Each number is 200 + 20 x the weight over the matrix's rms, rounded and kept within 0 to 999. Layers, rows and columns count from 0.

# gate: layer 5 MLP gate, 576x224, rms 0.289, rows 138-140, columns 0-223
# up: layer 5 MLP up, 576x224, rms 0.301, rows 138-140, columns 0-223
# down: layer 5 MLP down (transposed), 576x224, rms 0.335, rows 138-139, columns 0-223
gate138,192,204,185,187,214,193,194,182,192,183,218,191,195,220,205,218,239,200,188,201,223,223,205,208,214,202,203,159,188,193,215,209,205,188,225,172,211,174,197,158,179,236,176,189,213,183,189,219,184,227,192,150,184,211,173,212,181,209,208,213,183,181,184,203,195,198,204,188,185,203,223,199,201,213,191,202,191,193,202,218,213,203,191,242,194,192,236,197,207,170,181,190,164,199,173,217,203,200,170,188,187,179,191,171,168,180,181,227,198,190,179,181,184,196,211,227,185,172,223,224,228,182,196,212,208,226,188,189,203,227,235,192,202,222,208,220,187,216,202,155,197,215,224,193,171,183,176,258,187,215,203,195,196,209,190,195,220,193,247,228,170,215,185,181,204,222,176,186,179,184,186,177,227,167,218,234,171,188,210,180,176,180,194,218,205,183,239,185,159,139,196,223,194,195,221,215,189,181,192,175,221,167,188,204,233,199,216,200,179,222,200,203,202,171,187,204,215,188,194,183,222,197,174,182
up138,184,210,215,244,174,193,195,180,216,197,156,181,185,203,182,231,195,196,191,213,230,194,209,257,138,213,172,219,222,178,211,227,193,189,174,201,195,195,176,193,178,206,195,212,202,212,225,181,216,204,239,182,178,199,215,228,202,161,196,184,210,169,176,217,206,199,189,231,244,185,173,206,175,205,218,215,219,236,193,216,217,177,205,190,212,229,197,184,192,206,237,178,178,192,203,220,219,172,207,225,215,204,221,194,198,214,204,206,206,213,225,210,210,225,214,193,188,207,187,199,190,244,195,194,201,187,203,219,194,229,181,191,205,198,209,201,215,181,224,207,222,188,188,169,230,197,214,208,180,190,193,195,235,203,230,222,202,203,206,189,212,183,181,219,209,201,210,196,210,150,222,216,221,212,189,171,180,182,209,183,213,199,201,139,179,206,189,216,227,219,199,182,196,169,172,216,219,215,191,227,188,189,196,214,199,207,198,182,200,166,204,181,168,191,195,204,197,231,210,172,203,215,202,187
down138,190,220,208,212,177,209,191,194,196,196,190,178,217,209,194,207,183,191,167,220,225,203,177,236,166,206,223,237,193,235,226,208,187,199,208,193,201,227,182,207,186,198,229,212,189,209,252,190,187,199,205,214,165,212,192,200,211,198,201,188,194,213,182,204,206,183,228,221,225,199,186,206,178,195,195,243,206,225,200,201,204,145,205,203,184,228,195,212,227,197,235,173,184,184,180,183,180,166,219,213,257,201,213,192,212,198,197,199,226,189,252,176,218,196,220,204,218,193,213,188,179,214,210,220,189,213,216,195,193,215,214,189,186,207,193,212,238,199,231,227,230,217,212,177,223,207,192,150,172,228,221,216,214,215,196,199,200,211,203,184,206,177,208,203,207,197,224,215,179,168,183,218,218,193,177,197,219,215,189,189,205,191,232,157,201,212,187,217,175,224,176,186,209,162,180,186,213,196,187,226,173,210,225,218,198,217,194,205,189,146,234,239,177,225,229,182,202,216,198,170,188,200,179,198
gate139,221,175,142,207,180,219,219,176,195,211,207,201,193,183,181,199,174,201,210,213,177,214,198,176,222,217,175,197,196,202,206,193,197,209,196,180,179,215,179,252,200,174,199,185,211,225,182,234,213,176,257,182,148,209,175,207,214,212,196,187,222,234,189,149,238,247,202,243,208,221,249,203,190,207,198,233,170,212,208,195,198,209,198,215,159,187,190,199,206,196,170,163,216,174,208,200,213,198,227,213,203,194,176,231,206,203,177,217,189,197,185,203,234,195,205,235,214,210,221,193,196,195,192,206,173,199,201,175,222,188,185,216,192,183,218,201,165,199,159,246,219,202,182,199,175,216,187,210,201,201,205,237,205,190,196,208,183,184,239,218,238,184,189,173,205,217,195,205,229,201,191,193,224,188,209,248,216,196,219,178,215,196,228,164,205,213,206,161,204,182,204,184,193,209,198,202,178,229,191,198,181,198,140,180,224,174,230,197,241,207,198,179,170,214,199,198,222,207,231,213,207,209,166,207
up139,177,188,234,173,203,198,227,179,177,230,186,175,193,159,204,212,177,219,155,230,216,212,188,208,191,220,232,182,207,181,181,221,203,186,185,161,195,204,198,206,179,175,199,217,195,220,194,207,200,195,207,208,189,215,178,206,205,246,204,217,200,215,189,205,228,227,254,172,212,191,217,180,217,204,211,210,174,231,196,190,167,191,224,229,189,176,189,210,217,200,213,191,210,202,192,191,180,218,223,182,179,191,196,221,207,209,248,151,200,186,218,163,173,201,175,225,221,202,229,176,248,202,186,227,223,262,185,228,183,213,216,195,208,190,194,191,166,190,237,203,200,184,214,216,186,196,187,206,191,166,238,185,185,167,193,182,187,183,190,172,176,193,208,173,209,186,188,206,206,213,192,196,202,196,192,232,227,205,188,172,175,202,230,198,207,201,206,170,231,236,223,273,240,211,187,192,211,215,218,210,173,217,202,179,228,194,193,202,222,208,206,199,196,217,219,201,233,235,195,215,214,205,146,215
down139,194,200,245,175,210,199,231,186,162,227,211,173,205,198,201,196,200,211,192,212,215,209,206,228,182,226,196,198,183,187,187,213,198,206,203,223,188,227,195,207,196,193,175,234,213,216,173,242,212,195,236,211,199,180,200,195,214,238,226,221,180,183,219,194,230,226,218,189,191,240,246,196,211,213,213,230,180,211,182,176,184,222,218,197,177,216,196,217,218,177,224,153,211,174,240,175,187,185,215,164,183,219,169,170,196,174,191,178,202,164,219,189,179,187,187,235,181,206,215,189,215,191,191,233,208,238,209,195,191,180,206,218,173,184,174,167,179,228,192,211,193,175,214,213,158,200,224,214,238,213,221,212,186,165,203,196,172,165,213,203,180,227,240,175,227,219,216,209,215,227,231,173,189,223,212,238,209,196,187,158,192,173,193,175,224,203,218,170,200,228,224,233,213,198,211,179,215,211,186,193,168,186,184,174,221,186,218,226,206,210,198,201,184,219,189,212,197,199,192,195,203,191,170,191
gate140,196,191,207,181,212,189,213,232,186,188,162,207,218,213,257,189,187,197,204,198,181,222,205,198,212,203,172,173,213,198,200,208,156,205,151,194,164,208,206,223,200,234,196,184,193,181,213,186,171,184,189,214,219,217,219,212,168,210,207,165,224,195,203,225,204,209,186,199,217,215,174,162,207,184,245,180,214,201,177,252,195,211,241,192,162,195,199,232,201,183,209,174,213,197,226,230,218,166,178,208,219,197,233,157,200,189,171,185,187,224,223,199,189,179,197,172,191,221,257,190,196,192,174,177,212,196,160,230,206,209,179,191,195,216,199,214,174,188,208,197,210,206,150,197,205,244,173,190,223,201,228,202,195,208,202,176,203,209,198,218,165,164,185,196,158,201,185,214,189,202,250,170,215,195,225,165,218,225,169,208,179,201,212,193,193,190,184,187,206,190,197,186,197,179,170,180,212,180,234,174,174,205,167,178,213,205,232,174,172,177,164,177,196,218,224,220,215,189,187,218,219,198,172,186
up140,184,198,203,219,225,200,158,174,159,191,205,179,206,193,189,204,198,187,205,231,202,190,184,215,188,174,203,231,176,203,211,194,199,232,228,208,223,162,180,196,219,194,224,190,252,186,163,210,189,235,188,180,197,202,222,160,206,208,173,198,185,192,254,176,188,210,205,199,198,213,206,185,187,201,200,211,163,213,189,188,223,195,208,190,191,211,217,158,218,202,225,194,208,196,185,171,197,225,205,219,181,232,170,193,220,190,217,200,215,191,201,185,177,182,217,220,214,214,188,196,195,201,219,212,229,224,212,238,169,211,229,213,175,179,235,183,191,243,238,209,190,183,194,234,216,186,182,168,197,193,191,215,132,176,183,201,216,203,197,160,183,229,231,184,195,169,194,212,212,181,158,202,207,201,205,193,233,211,193,192,206,175,208,185,208,189,216,211,236,209,210,220,213,219,212,234,196,217,198,231,226,197,182,207,179,210,174,227,225,200,257,201,239,199,205,204,202,202,228,186,194,211,213,175